{"n_layer": 23, "d_model": 128, "n_head": 2, "n_kv_head": 2, "head_dim": 64, "d_mlp": 512, "vocab_size": 717, "activation": "gelu", "norm": "layernorm", "norm_place": "pre", "norm_eps": 1e-05, "positions": "rope", "rope_base": 10000.0, "rope_fraction": 0.25, "qk_norm": false, "attn_scale": 0.125, "bias": "all", "tie_embeddings": false, "parallel_block": true, "init": "uniform", "init_std_qkv": 0.0442, "init_std_o": 0.00652, "init_std_up": 0.0442, "init_std_down": 0.00652, "optimizer": "soap_variant", "lr": 0.00824, "beta1": 0.95, "beta2": 0.98, "weight_decay": 0.012, "lr_head": 0.00735, "grad_clip": 1.0, "warmup_steps": 200, "schedule": "cos", "final_lr_fraction": 0.1, "batch_tokens": 16384, "seq_len": 128, "doc_mask": true, "train_tokens": 96140000, "steps": 5868, "dataset": "wikipedia_en"}
Each number is 128 + 24 x the weight over its row's rms, rounded and kept within 0 to 255. Layers, rows and columns count from 0. Numbers have three digits each. The size before them is the row's rms in percent of the matrix's.

# up: layer 20 MLP up, 512x128, rms 0.379, rows 352-451, columns 0-63
# down: layer 20 MLP down (transposed), 512x128, rms 0.405, rows 352-451, columns 0-63
up352 101:155127124113093131146137144082138112140104122109134110168139145142169126133090112168147115148111119125142112114108143112114118155099136133139094138143123065145139182126101113119122157104121118
down352 107:145109168129078116120137111139107089135129129113122090116116161120113132095122118106158133168127119086121166159142141124117150111123104133150117113138132135146162096157135128121125131105119105
up353 108:128141125131126143111177124140129150078126156149133099164146124135183121097162124111145114053121153097105137131147151119136132128132093166139115118149182142138141139141121088152157130182044152
down353 110:155148152115152146126106090113119143110130115131147146096151148086104144108073123161131090104117111120118098139160131125097153184107118152086160145139152145136090177079129090147153078067150139
up354 094:110129159147137089087138095095143146151126098119093117111127140166104124155088153150084135153126121124145126136124154113111129124109099133116106126120128128144172143136107129115090129135126168
down354 093:109136110161107138108132154170158085065165088101125133115139120115144152131149135102164129136107114135123110126150104158115131092122140138106129138120111155125087143139154114120112146177155119
up355 105:084120103106118161114132162166119164153135098122175104133142128102110123155131127140127144145109129076115139114139167167125137147156138124118077133137131122147128104115067098094168105147161123
down355 099:121135125082167100159146139128122118134110061136128107091144110110145109112111142111149109126122137113125132130147157125131146140118138172093171156153165158150153169108121091109158142133151147
up356 101:172141138107141127127158107130094115155122120130162080079126117156129097103147159108123141142086106155061152144152170106094144135117140141163133080156156150184124099167148152122117088098085111
down356 096:146135108149118125121117141163136104130107079146137150091111127170147125136130136185155134099097092069161122131157108115166165119138103152145128133130139127136154133125125138150159119143110168
up357 108:102146142077123192144166154151117125150132134126149167091136123109105128108128121141135118103164138132150162123140108141117125104149126112129107115128140112111126155087176116151100174122128123
down357 096:110108124107108143071117125104115174111127148136086094144139143080163123159136152166130161137193107136160125147131168179132124176108134126164113097145150163112146147123127172102172155124094130
up358 109:125088115124130123086125149157140171078102115195152142116144126106125099162095122140122142129134120125127141132110101120137142186138085153148119075118140128094120106140135104126130117145127108
down358 106:102168060123149131133113144144153137168082099122116113159100085134096170133105115128133140158149120094135104098101119122153156129122108141080116113146083149122136121134083135124114113101113148
up359 099:163114133129108138147091147130123099145092175102124150170150123101111106133137151182156078161163170090109121106138136128180072137090136145168059124137103160128110112148105104125133150122110128
down359 107:129134162169108147125161133134118130128141147168120124158142126120128128145151109150115094163087181113117101151114102133102180133095140124150124118101145073105131119137115121108125138144127122
up360 103:123148095146153145105117119137123171107163120180144118151121085194131124144143144132137123146108132167106118119092155138098195115086125101131133148124128144138114119134099128146112108142150162
down360 113:132141115173143190114121110143178140131113127130107133141109090141126125145139128155120145124129137123117132130102124104129163134104144117086139123140153111171080109150135132136142092158126134
up361 112:084096126101117120160125114147123093071155117179147093114112152136150142123100115144120152137133149133101172126148125083171151126121100130126082106124114142167130085125100156169131119147103182
down361 113:101112135111126110143153113158113105151166103137138139153161128104150112146136136138127078105084137114108142139144162056142128134124134127117135115147172104107114163092116146133133104159109125
up362 098:141104160130128167107181081175117189123089110146123129139099125119099134136069097144100141156130111116128102101127164120110098122122120103152147150145152145137121137110167120145161101146079133
down362 094:152124136091115111150138124119141124147127133127153100134134120147118121103107107146128121133138131158175149125165095144160131132145163097118101160082150119123107134125121080116143143087116151
up363 096:100124138133151111138111134157157157140130101112120084134163137119102103115133125158164116110091112167110146128149171108141131146127129126121100180128106144148148170188182133118159137139162129
down363 102:120133128171158114091108126169136142112120115108127101106112120099106090152116133164221140102109102110140125097119112128101177105142156127117109117136121153138138159201177130138141113122133127
up364 091:125114128155151132137153160138136107160124110108082119131138142133114184129144132099148147154113099106141130099139143118106132097113105088095136140139117162089090164133103125150087137099093099
down364 097:121151157098145084142124096155143129128139114105105123134130131159138127138156128085127115080110115102071084122131144108114107105151078093053163129150127169114144121124122128150121107066134150
up365 098:105109099101132121137167163086148174099131134093126203142172166127121137133137148154131117121131148060157137136142143138135135120107104124126092135144138143110128106131113127153158106100134129
down365 091:118139103145136172101108090145136132160142138127096143130103055112093120123109117133105117126114118185169154074120115121096176126134120139135121158112147116142125153156154162113154123147120165
up366 106:119097118085139114118135105118123133115153125099142137148114106080133146135131082135137113136119111123109081139124152142138116150106122166136103179160138132113123140102137191142104162141155078
down366 100:102115081085132115157120181169099140103088121162150119130130121150139091142125085129135135159153131133140088116118099119086075134132117117124136175106132129111148085131125155096135135171166112
up367 095:164113114151133135100096159141132099081137161129073146146133157130120111132124162140114143109136130077143125102134088126138114118106118096109083160158172124084128134127166174117165127115112151
down367 094:155095138127153158117148142122116139144141094155131123075098104162158109111153125150119110130152137148149109123146150149128130131119093134089150094058124123165163106140170139115130128115124143
up368 102:059108099111120142150165128115147135149084152120122166144130104149129118148098137098107105134142111104120140108163148123109071119137087137174123126119114148123138125118135132111128163095139139
down368 089:145109102139107128169125137121136145119115073143121127181151141136104158075120100151076131129168115093144085125187148128154077111132123117079149169147178069137160117149138140131161121138112087
up369 101:124140115130176152136149133121136141130146132125102148120127108114122154134107112109151165124161101137105156106160091144136139131137149147088143121142107132134120140134072125092132068112103176
down369 104:069117147130137123136123173113130148131141128135132128119111135143112141143088120142117122134140154114173140157127116111110093142148107152131146177139119154097120115172116144156166140114070103
up370 107:168089099108137107105129086102140169152155129119157097104100139143127134180100152130118130108083158108105148101115157106169160133126097111151083111123155118135096099118194109139130143141142135
down370 101:078148085171101125136094123132137108152172145145122116154129173181147119130127117141141108131125149132170106120111155147120133095124155150135168122114105122150123109126108091145141130140104138
up371 105:119146180135169142077159161126116141142085093121146136154125149153113113142092134109100115130136116123128105095136080158129184148160129133121151156116136102132144095115126133122107147126128164
down371 103:071098087145122076158154172146107169118130112120136171132110137112091108102142104100124092142118151158082142110146090130122135118109127095121123103135127135152147116146110150151173134173140145
up372 097:158128137128126147113121143119117153117126145121164147130151153111115129123120115147127113139079102116134099155160124112133114123137122100148150136123107145140145125106136087108056083139085147
down372 104:127107096131161097132117114172118111140155140135154117116098140151164147180077121122116123111129150112151119141140119126122112102121095134138129107106162149109102122139157111116137068153145176
up373 099:141110109147175138113179094142133104133100140138136153117132171097143124131133110135123150137155154132103142105142134126140100090112089135144117124120121130129173117113109152144113138140112095
down373 096:149159179108138118109080082151139141151138103112134165170130162158126146134156150143107121118131133078135137100154104153128114141130129147124139131110120117126153118125093102152119138136119133
up374 097:122169084099146133114112134116120114116106125132128112126129162151166135099134149145176143073105110155180133123121136148117117153138156142135113117106119107115123103126168118124125156090101187
down374 097:122119099161166113151142125125113144180125092133177125130166142120131153141105122107123142150152120139128087084118179138157123129148151117129156094095138104107122180112122076128126110129145106
up375 096:165101176137115120143135101076147116116158120145135119117106148119114125143139116126134121184136093083148140155112158133114087126155141137125110107131126122119097078142115154135152150145110129
down375 097:095154153093107088146149070095180113145173155101129159111139123170096111119090156121116146181139107141145122145149162125117106116096087117144110124091122116143154105101120141138147094107136116
up376 088:110112128065145098138109163148132129116157159103094099107125127151150144139103113124091125154131122095129120083174120121124115074118095111179158079108113158133076193097132139137098145137107122
down376 096:118142122119131126165164100137126156137104130152101121128137123091126168107119101084137122143142122119149148126127151127129144079131141154133188134124116110122136159086133176122186159099150078
up377 123:102128123089136136144177153157107136082117139090174148103115123143099145119112087140154158090127139126137111106134134158139128136138122143149101126116122079150175121132124142100132146082130146
down377 100:112143132127092129132185140121149128096125152156141131154144150176124142125122129193144118176147089131128133149133101192111133101136137098143135097150133136132153102079114143129136122100071133
up378 102:150101108116143153099106124135164151114123118115140130143149159165151110061121136108126124115127119112136163084150148107137110142170111144173123141113179115150126160129076132128144134100125143
down378 111:145113083112118155141109088121126141145097122153152113128133134063127091174153072141136151139117131148125138112104187145148153139138149119128132153108098130145124134121106136161095143146114159
up379 097:094126115185114133150120164088158103096121149164131105103122126087156166135151173125163147120101153131147156113126113113154120096094127106141147119136124092114100129107117091157143124106113091
down379 107:112136121141166162131161107154124127108155112135138113101117150083093114119150116125131101129085127116117177144151083146154120140156151110125123099115067119067138113150132166100182132167121134
up380 103:133142148115115153122089187106148176163136135073077141082113163080090149124106114146114122132156124117170112134124090122120091134191107165151194161105120129138138152163138158125126124117134167
down380 108:145099126085110197108129123107145117115141137080134140155136106105129163137136136110155151143129139136146101116162143058164144097112122100168143102109119144177102119150135172143113149118137132
up381 100:075094172127159130170165124126072160150100158122172150127143114100147115123122126094116145118133109126111100090123088133110114105105138147137131143124122104147132139131182097111124165138120110
down381 103:112139143107181108133108126114109127151110130113136129126139099141165103130091141134114148176123096109160127128125115164105135122076144137119107101094139085138126123116163147144123130106138114
up382 107:109155115179100085152119140130133154130128147103122119128099155114139166150111133128126125117163113127166124099119099114104122086090123124163105132112119153128128198075105139149156120090082174
down382 100:154110147111135108100082137114106129118151093124131107114093137158111078106119166151134144105097135139174126097147187140109197111140123165116139143158164135133118105133128118136153178145106097
up383 099:105162127123138123109070150127128137124149160147098118150118100109118144172126142127099100097170111161151112141109158096093096122163141120101125122129161145117162120148095116137091122122113134
down383 095:149162147107150112120090127151111139142128123099105132118099105138143134085156160123103141141119151127080135116108113121135134085109154143135111161176092107152143171141116114185156129143095141
up384 089:138111153146103095118123123116106084112154115115164127127099158122122209133097166134162132126149137150129134089142136143139149101097123147109087125132134160131117117144160115153124154123114119
down384 096:132144120093118068100108167132139111135096176145101117117128096124151105097105137149125100101081103138129148136112131155108113112153130125108178125108101110105131114127090135124123118095151108
up385 105:144133135144124092074128154117139165122138118165167169103166114126111137140118118112156147115129094162132122152129115115132121150136155162115115161118101165097107136134138149151114100153081114
down385 120:120164105144125078143159107114123118150131133153149157164119148128110140096114093070130142120088094151144117166154109131091108126155122100105149137108113143147146110133131133118128094132099137
up386 084:136142092151093136120182148165167149171109113131105138107134110135155169077130081118131134091097127158150149086136096154129128135139123083188099116143102085131127126114125140109122123131115154
down386 091:103116138201127119159131141107089142131141152116122129172120149134144111114132137077150092163102136158087132123171107157135141111120132114160151124144105078085113107133108143146099134119113135
up387 105:123159157128117120117130143139164161135148078103119140153118154106147159146103099109139101115095143134137104101118139103096135107127107112102136152100188155129168141087131164138109139133134121
down387 105:106106122126146153121143099125106148139093110122111163153116146103090124174163204086127132132106138107104141137104131102132113130127159143147111155177137138129154132127137116116141093167111139
up388 112:132132152100092121146120132150144144110095085133148093162126091115136142133131152105069171136129132104134190120127144118113150154136095095175075150126139146114175141134167134169138131130124109
down388 106:112139116089135119140112104074135141153123133155126132131102110108095141134109098140152120113188113155107140101162122127109155127149182138089123074135109174067102137130097169110080143123119140
up389 093:127116076136106131097103152111084080109165163114144141150103145094132172082124112165140152117128138162130120184136127121104142100105145097118146145117128116132115169144164152146107153153083123
down389 093:092123134132077137124179136116080115149134157129124115119137155101127097142158133111110101123118130126124103136112129110148091113114110141121135109143124111120096109134112111179088121120142127
up390 093:134102123065153116135130127143110129082137159140136158123107113100102130128165140176142119135126167079153101135143130136101187127103116146156115100129142137094145122180143128131133165071109146
down390 100:117143154133142072164114116101134153111109114105139115092166129149133153143103123096150152081118162106167125112107135140135113154101102127152117125077164088158168145101145150114155105145121116
up391 095:130123102130147151097145143130140127132153160119106130161155103093118126075137070132138139131108105133104135089150122108174060090196118091131134151170109101149128114144142151133146096114114122
down391 097:110111112152137123120154113144127156121177162149109124111166115124116151105169108100159115137101129161113159135124115138146096098170130106128173154127170127127180080167133105152160183124132153
up392 112:143109118176137128135140167142077147123143107141111123119110110084115162154162118112129124140135129142110092133153101128107085152125145208113133108149117158136192122103102167137117106139121132
down392 119:123122119222118105153176143149103139119135125129146130157111107098186117137135130115140122122126111111108111132116134151122109171128136181147159066134115146101124118102138148140118142139139153
up393 105:098126168094123159151089108119129083153144116167116153111173167167089133155137116124134087105085144125118085165123133102119156085107113142170126115148139112115128150111149144134129119118176167
down393 104:169086173142137114151150115118137120123164133135136137147091126114122146109153118142116146107154106148122126141139122078173116140124168140132116100170139119116109120136174114123157088153143130
up394 101:090115100121119102148141127146096125145166122114100092102168125126140130160131107139121120128125138162126155136125133135077164093162138139124101126125164137156158115116083115098109074114094097
down394 109:084137129086096127157149119143142118109146112124147148144125157097112124091171097125104121170132160141150135163088115097109160136166099098170135097081144141122138106112133153086130134136126142
up395 102:135141133131166134113122140140133131093122129091148122071097120110158140119113157114173122084134151089100147160115095097090116133164101136141156153124172134108136171121130143124110117131120099
down395 106:133086081172152121136131121188137107120153146151122142144140130114074112126145131110119130120140124140111105098126080153146116091132116128126117115119112115143168143132126183103131125186169087
up396 110:119134168111113137067120151085149141097149085127155150102132127122160144154134126145165120139099113123172144086163120065132084149145155132140149110096133084130133117127154119159107148141135135
down396 109:092155117119139196145097186148096086110114126097114126135133111155124146137135113103159139109136129104150145195128126123142128126131127098127111112132126147133139167116138136134122121111150092
up397 100:115124103096110133147148152098123133125117105130132131144137097137144147157135151119151121150092105086113161119099139157130141113137120157067106152111135108161159092156122110150113068156144089
down397 094:087134138136104090127112136100100094107161113110101156159146137153150155130125135136147101160162112112125124144129125172106160090144071146117136164126113108129138085165108121174173119129107069
up398 107:143113142139124098086142120091151141140121125182089162098144152066186114118114113141144145140138124138087152132152125127111113132144141128161118155122125120078137119106148109180096163085158129
down398 101:128094148127109093087162112108178134134139152176132165127135128141106119132138169144126164174169164115123122137132156132107099121125127137171086208111118162113126122117157124134117121091151133
up399 108:115200132136181150116098122125120090101140114079137118146166133122086147100156124158102167133095131115096100136104149166126099121131119093137157124115171103138138121104102139109107160111138120
down399 090:112074109156134112127114099169109139137177101144112120167127152141122128135153114113133105149149151113127144107183112143091160129111121121098101114141173119078109183160136180150179145098134141
up400 098:134080138126116133110175100124142115134116129130134165117170108118171084105133113153098155142122135179103123098105139121098125113151167108187115118118131110145081103143130094131072129138124143
down400 101:084134178137110193113099122123087147094141152138137102116118103100137096095122110099139122082133132132113137143114084176118131098122120129147175129159158154177143158126116110144119122105080115
up401 092:131099114150145153127120156123150109125109079127092125126132169109161146163135121115188103132103132124122145122164143094157125110135129132132134171150151099152138172170100139106143156143128092
down401 101:110119156129152106121118146113142130143075128114152132158127143127138147133149114132130083155091149143137111107081109143132135114098152166132084130103135137099182135152156172138106153137130110
up402 106:104140088136130109109122137146117129137137077124138072134105149123140110158152130113133104088142185108106129144168171090128170137096111091151122148164126137102104150147159169130097123115115118
down402 099:141137123135132103143093152145125114133119076140089132079140110153122101119107124164136116146159158110134174076127155136152124074143115104141158145148118130157125152142136130114061139150085130
up403 100:161127130087187147137137149115119111140168090092170131136123120101146168122106134101132098127080096107153171104135067115112120115093138094162106107113126111124123123129148145167087124155089106
down403 105:151134109111136119152112108140122130156155124147071141131121124160135138102121164143106102119116152125151123115183107163110103114146124129143117114103095093107127135121124128135162135141134109
up404 100:130171087151141150125097185125098122129159120140085155125101138118166131105131104146136116125113087133098145179132098112104097099136177158096125152110139143152124077136141160161127135140159171
down404 108:115150136116121159132106130167087139142089100129126124122146162161174138105159170142135142111114165149158147126109133134101091107105169135106092092096168143149129142117142130151090116085168133
up405 095:138124130144132131114122136093124146135067105112120127093147099112125097131085192129157113145120124146134136105119141139118128131121163136114151088143120128141139173104111122145098154159082090
down405 097:146126142133122142113118111142150123190175178109111113129129102094128137156167113147166143138139138094098106131172129114175102127123148156120146135112134089173159134128130119155136075089107127
up406 103:124104139098092106165113165131124139129168133109129138100159163078100156166154143129081127143123102141138142143152171150100167117135151121122120105155172106112102104119120125131129111142126101
down406 100:111129119156121121098105080143113100127154139152123132127149157117112124095163098078147138114124102136105111111098137126119132141172100142137150120162116134143175135108124173134135178169135127
up407 102:130167149114139118161150136163136128104144126162109077147151131125212089084080166140125120124123098133134104095116131133069137091107112207129106105124113108132129158130130146116132111162119134
down407 103:134160098099098129135096133140141145131108140103181139146113112168127170087124123144112106105125141138117139115106101100136128140094110150111109122089128168184146082108089124136132113071184097
up408 109:069122169121104152182107138140137114154105142102149102160101099093066168118113141169112112112131166097125099151155140143129122127123135101102144158090107131136120090135139116098128158150167084
down408 102:106102122143076173144115123114136124147091110130094099137125124105120174083097157113171115092121135111090112152161108171145164080140144142138128167083111107146147079133162143133193140148122142
up409 095:136131145122090098156115126127154117126107112126161171113142134119135076130096139116133106144121127141127107117167151062116121113136082118126123078133129176130142093109128184098160102147115095
down409 097:140105134067130088152089175136134166174150142093145130105133110187102146139126136145123121161108119096149170094082129145120154130129132079089126139119155101116110123092118089110068121133157079
up410 091:153108135172136146089098146116119140136159105136130143139118136133150173121118129105154146116138129134128132174127166149171064114134101136110143129187125088137151106115155174100137132154117140
down410 096:133152106109124136104102121126113146171151114145150179123128161149170143103113152128137146117156107104129133142118133138135145124119127092130168109081128111118108145156123118096150120084092126
up411 080:151113145135101092124107134115128134096103167152144098136145104152118126187140125135142171148126116127122102152107089135135144138071140161149168101166148129132114101162089114134163090105113174
down411 085:166114150139108154117118142154157140103117131142087154139138088094119075129166110153143109162163121134153127126115132080175152153178102170124096165133149145122113086112164165118125129121128094
up412 109:100094140147113143154111092131073098126167100156127100114152104126115146155119162132161161104139125119133103140147183101130123132155114068162129113085125169118114089116119197078102120126126143
down412 098:117119132082164177137128141153114125121109129148111119140097124092141113146115143110130194132128087152153122097138163136163078124116115129114149108111152166112122058089127149110104091146091124
up413 108:105169138147193096157108144131129131137094153139115123093155121113123160147127109131129131100138087131123129103154132148138102120152151129106081089129117193103184134111160106107150154090167122
down413 095:132158128178104130147144087116104111140115126120086115168110149106156118175128097115096147123112092114134117133172133174145123160134157173158109110170123134136129122100164119129139120096143120
up414 107:123111110155147131114120115092059123119170157142160177155158169084131119146129138132121142117127152089135094127131090152161105157119096145169127133127136104128114150086123124123113083166130173
down414 103:095147089090176124134145087107171119156141112102146137136100121155135104163133167146178114155128114106114103112162173151132109148122136137058150087153121124118104111140112173135120143111131105
up415 101:148103118133140110088099142117123141126141113140134126144124135104082111138138130145135173172079122100119125130105168151173134072167100143129130140113155121099127096131121132157138126110119131
down415 101:126103134116106095127121136144100115154142124124115120128093144125133100155118123136137096139143079136130132127130114097167140149140126152160183114123096103123139126125124162106113167169146173
up416 097:159158133115109152104112152106139100062146104088167140093134151136086059119137123140094144109103139129168107116159132161148134105145118101102155130130145144100118126149128121127117099142117117
down416 091:112123126103094147097120147117064149140119148123137073106134135124142167161105122119115078146136119134120139143115130181085134086129127151128129162136078166093135192134107080171099115143114103
up417 106:143151134129165128110123124107129086118087150129127161077151146132150168142127122173083144175144111124094146103110132169123108108117119130136098126211146097127129136127114174127160134106124114
down417 093:111104108124150113136119127097118136096108087111117148102109135124117152147094145084164203113130146088083115165141128114154107164143123142125130177155152138136126139139118115157097125104156130
up418 100:131127117140102135129115188153094156144117137140119070145138168113136143105118116089124099140118155105105140097156188163143153117120101110140149137125139150134101182097085097129125118077105115
down418 099:169123132124119109150141170114128132130140090128105104146112097140162097098121172103124139073160104088123083093081124107118167117129118132107096155142091128140128142132125105066122137142195114
up419 110:108114142120116142154163111139131124133118131095147143117146133096135114097120134122126095097150119104123114112117175123113144140160148118103117114161159148097149082137140132152197152127126091
down419 107:111115107134118141142173095110136091103118124136129123111104140139119134109133117128139090068156123105148137099102179125136135164115126113104139114137097151106122144107159114114170156173132130
up420 097:128135094134178183173133143118149165139145154140131150183103145096181125090137175117131134154089136135138130092150113129090146101158142102085155123100154152127106129083150084125135167147122119
down420 095:168148154125132125137124152159117084131093084108102066124144097138161126121140141151118165091127085097131139106152121088165148105140140130114141159126147109120141121155162111126128108115118150
up421 095:089175116123128122152150146138159132155101112149124151091128160149109147084154124118171094161081140138121111096096097126131117119142104112119086141124141174093147111148113118111127113091157144
down421 099:143138077149126157134116139151129129139096108082132114189121135176115083169113156152128123114122105147093108153132102144154139141157120148136134148083128169111123139094158091185113118149102123
up422 095:107159156127130171099142132142140131134112132128089099102126103120137140092141138120141154173161094063110098119126125135070104162137093116127134132139112137157147108115122160153130146193147109
down422 090:107087097123139144156119167113122115154119125130130116152104161152147135125121144137153124126154165175127070109113127138126119155157118102122109178147121146145127135100102101167076107163106065
up423 099:131142166134103116132112140109166107135149109136134148139182112134156102119153133124084162149151114108151121104137104122120114121153069064090113181157127162156123107148111123110138119146184122
down423 108:129188108174122126159143153138134142152109117156106116126150109135148105138102084094149112151132160087141147080124083094168111105099116111113160136084132151155134153102099135152081159143145152
up424 114:144122096085188137074150163113125121127171097115131146151103166165106114105140120106121091139125127091094110123149090136123178096140151150083123159134147107148164141077133149131104116097120131
down424 109:111161088077111141105129143120117114126135126117176130124126113101100132136110124120099139125134103132123110128120174131153134116061102125118122142144150103150093195115125151137155102095108100
up425 099:158155126110099176147139132098124109138135079134129147169138137114125093121126112165169117128064134128112105127082117140117130118117141124126098067135142147127142117163136149157154085099089152
down425 110:160097104122165172137123136151124120116134086148113108148117140129168105113087094125140111163123139131140149096104120116082096127136148126180155139135142115152108105160078125114120131132073123
up426 091:185120117125152129119127114165181146136144125071122114113124111156134122179173131137093151135115119111121121111157088123112134133149153123123104125176118130090110146116153152062159142103087122
down426 094:118146119143096106136122159125126124092057093123186134145154160085149152157128151130122124166101107134150130143109103105159153144093141097118103128179105143154140139126096128117138134158145154
up427 110:105154117121135087134096172136124119121113141196094125111121136126119144131136152118146078154096148115108129088167129146127161105124089131123100127127110131109141128148111144153142127155142137
down427 097:113143129142083083157093128108112111142155125112146101104096143127118059085122141102139116111098107110132150144092112138138141113125117131105129100105148097112089119148138128142111113134130108
up428 100:129145129055118149119174104133111142131167140135071129097168042136090082133166123128156134159125099135111151147140135129150129107142107149159100090128157139114102122132122129134133140138123116
down428 097:142112148111134136109157099139109112095090110164167138130118123174140124164134145116148118104159136152147073095147129181150138128155113157147165143141126105088142099154122122120107186116081144
up429 103:128167149160141109169102140148132138085074122118118078151131144128118124223092137114149099147129092147111154159091092131124126105108144180116100158160134085102132144163114122097136129117111149
down429 109:110130122127131100125109120118152088150133142126143105148097115146118110134119107112107142121143102114115135122098145146106137113063116139118142160114140096136134149137127127114158154110074152
up430 090:131187165121152110171135140148132104103167101153114126090123123120135118110128103138121144119152126103111120128164120170091090149196089176106107129104129106068137145139123131130107123108126092
down430 099:133115087099113112124132112129100136141170091106137150131150120120100080123123090117099155097153108186103110159094130119128078147106099106129113125099106122192124137140160123095145154179150141
up431 111:083150115116139146135122144104162136138120151167110118116150130154163146103112129130132126108102116141092137150125106151169105093176134119066097143161106115119109142158166149108130135157153151
down431 101:119125147138131180144125130133133134162088104159149088172114120159128142165157092158140128126110088155142147110140133138113173110134096176150115142139135136123143115144087139117171128153131097
up432 099:092137129140187133139117151080102084155125128125099150145144151116109124139110128107108075128115099097138149127106145150096174117112115127169139122094138156116132123154142157143161192150127118
down432 096:145151135112153126096185127107120105155081120142157155114136119094148128134145128142162108124152125171157105128084118141117107114112172091118160120114151134130110133138138128112126169085160095
up433 098:123096147160140143144155120096126091144164131159136113127129176145079160085111134167095121134097127124160095082158114124118118133157126137116149115147111154131139139129157110124148103116127116
down433 104:181122128105130133093121165147114103142093176109182096158078149136101128112123146112142138127131078124120132163093113108106136123104122137124086150149115184117155117140086163143101128099128130
up434 113:110120125128108130148101130131140162160073106118122135084161113098129119127149149099139150157150155116112164135167138104097141113173086148119093134149122117150170109127138155162123088096155119
down434 105:130139135120119154090131127102139134122135126114157137157121168106102112129137156139144145105147108135120140141131108146145091126144143126139117108142195154109119096092096172196117109102137123
up435 107:117170152120133138101118179102145165115176116123132133147112109170140114134114132106111160147165104112171127129142116095137121094125126092151103126161115155121164141184116174144139117132130124
down435 102:119157141142126124093152157159112108111123158124117087123148139159173103128176124060137179187105114082198159129131147118129147123171119117131121154160139109102147168124124096141147146132134127
up436 093:139119158130171106143132180142135109132128122173159171161123157117110124126137134177079147121122141142140117113156096123116120142169120132141187196127125131099133123096105116106163150148131180
down436 097:161095097109142081110109141136122078104117119129191076086120137178099111138124136149135090131127182102130100112120112129123136145177118129125136125137111073124142156160125136122111131156114120
up437 091:132117139139158136117109143120141143117123129095126164125152139077145121149133116077143129120107095123131106118136157147138099118114104136105118129130124115136121146110151124106139121150135142
down437 097:158079154115128110127141115141083111134121121141110179128157123128128135157174138134154121120091149146116146113124120144155096160138140129125115127137145103123135122141114154120130149111098124
up438 097:162119118130123127119099144139146148141120143137127171150136088123138121110124106140107140113119121138140137107163143142132096152132119124120101174150157152132139084187085121117162115160130089
down438 101:131126150094150104172102131103094133146142137135120141155152132129122169143100188103094134148146082174140171083141120132112157097154124137164128126082150057106135137088124126127134123149076139
up439 113:143110103111195151153074120112141134144129182117164171151101147130107142120112170166095155121121126122124119128127156079096136089135103104141144120132113101152108139134108148073138136126133177
down439 114:110132125165104173104095095065156129130129185142182124133099127130111155114095139137070159120186132117160131159105147108104118127156123094125168167121110133159117128151117100099159108122115127
up440 101:137178134120132116097130138126109156124156116124111141115149100132132177111138123140120167113086130172120113113160145097118137127132126109101146114117137095112153137160141143110145103091127139
down440 104:143153123149151117121147122109130150124139158138109151113137118121195118128156118141114115115123113133110136125101165112151180129115095146162148146123124106117131071125133148134140091129103129
up441 092:127128141133127097144095129134092187131130131140148138129108116115106121143118209153115114147174093118149145132124123127132143070142165142097140118126137106169108133130080116102106120115155137
down441 087:112109150129090159132166099132136110154104186129143149127120097154104129130103138120122115106159132099097105118113156131143146112092144124135119093147128124098127119121126080154110108157120150
up442 091:101141140122121086146145178133146101136164116130117125147169095147144146108107167095122163121163139136157155129142122172117119112166153166137125140097074120126150094139119151122103122114116170
down442 091:124161091125107094114082122111108124138124125103161103115107143098104111165125143106168139165150124122140097117065120127090138131118106098106157115100116168129134150134102158145123144082139118
up443 097:100120091150160150108191160124096066114142117131142120127085138132171110133122167157121134113114143101145158121104109072158137105111153112132102099106129176108114127143136115131079155119091127
down443 095:140112131084109083119156080137131126106133140102103134121110137088124167132183098127111146162162135120105165168103104139094138143143121190117146128174129128143113134081125137122104096124135170
up444 099:122132132118124153150125114123123145151131127139139081097140139111088126107147092137129108139142151140100121149121144104174106154122161131157099128117111095163151096130161120179103119156137156
down444 102:135119167132122130134124113121089097134130103105059121115111118117127130111113091149119070121129170140143139096164107110105186164132129126137121146104138146154127125099074159116121091118119156
up445 107:123110118094127120142166112109153111113112132125136139107175113141134151138096129136105119150161110089112141162119124117155111092141083180161103100112119120116154123130153091120146113100123141
down445 109:099161105087124115121116130084132128105140134111158131117101142139125069135109154103122117133103155124162130114145098108122123102153156161132122153175113091143158200131122123140170133129166133
up446 104:116147129154152116131112120124129138104106120096128096079133144131140129098149140110116156095091106148162085132123171083110114110145148127144168113130162106126147123111083144146117143127118164
down446 098:071147109108089139150132130168124135153134134119101102154163123123124112136141095154136145135162110173155097119141130128140095096124127090136140099132082154169114188109155118087084117165115160
up447 111:106123158143147129134150134134173127094142143145134148133121087120104098142096127101144105129116120136138097127050150125137173132164135099167156108118133137144136110149121109136124154138133115
down447 111:118128133138111129162106128111140162119139135102163129120131144112144076121122148101180118133105126112125105135112111122093164163165178155113062108127120146159137099106139152120101093189118123
up448 097:082095134106138146112142106118109130150130119107106101136211133113108133113174107152155128123120167122116113109150131089112100124101123158108107138092124148100159118155147132099125127120160115
down448 090:112064087144115140146130156103112191096142119124138078141156144102136096149160113144165101106140144090146127117135122128149129174138088108088143121119155124121144097163119148167118167150127168
up449 095:148146125138135121123127112144073153117135135161137086104094148133111138154133122150094155128081123125154106118106122094119096131095072155137136152132153119144132160119149141095133138140135086
down449 094:093098136131109125133156142114134110141177142117116094094130148133109173109139147119117089122105105124146148141154119099113107151172139128140132133135123165118114134139103121176120132126138073
up450 089:128121135106127152087112129152144141148099125146113088126138173134133152111133119123163138159094097130100121132129130104166129169120090111127124120137158100152099098124122140118122119145142164
down450 095:100132111090127170132141131153140139143122081115110173111096129159143126132156152087132156108126149111161084137122112090113126131147143124139107159117139132162102158141158101111141127090157118
up451 098:148132112161149160144133155123150112071151185119111134108129125129113122142104140129133104121074134126109139164107120170106141141101130104118099097090149154110137142127114085169156143122129112
down451 102:128107081114128138132093138142131130125147131101149117151099134130132068198119115118153100122065132120092112154137110126138185117110132073100111127125172170091119079149083163137141146124116122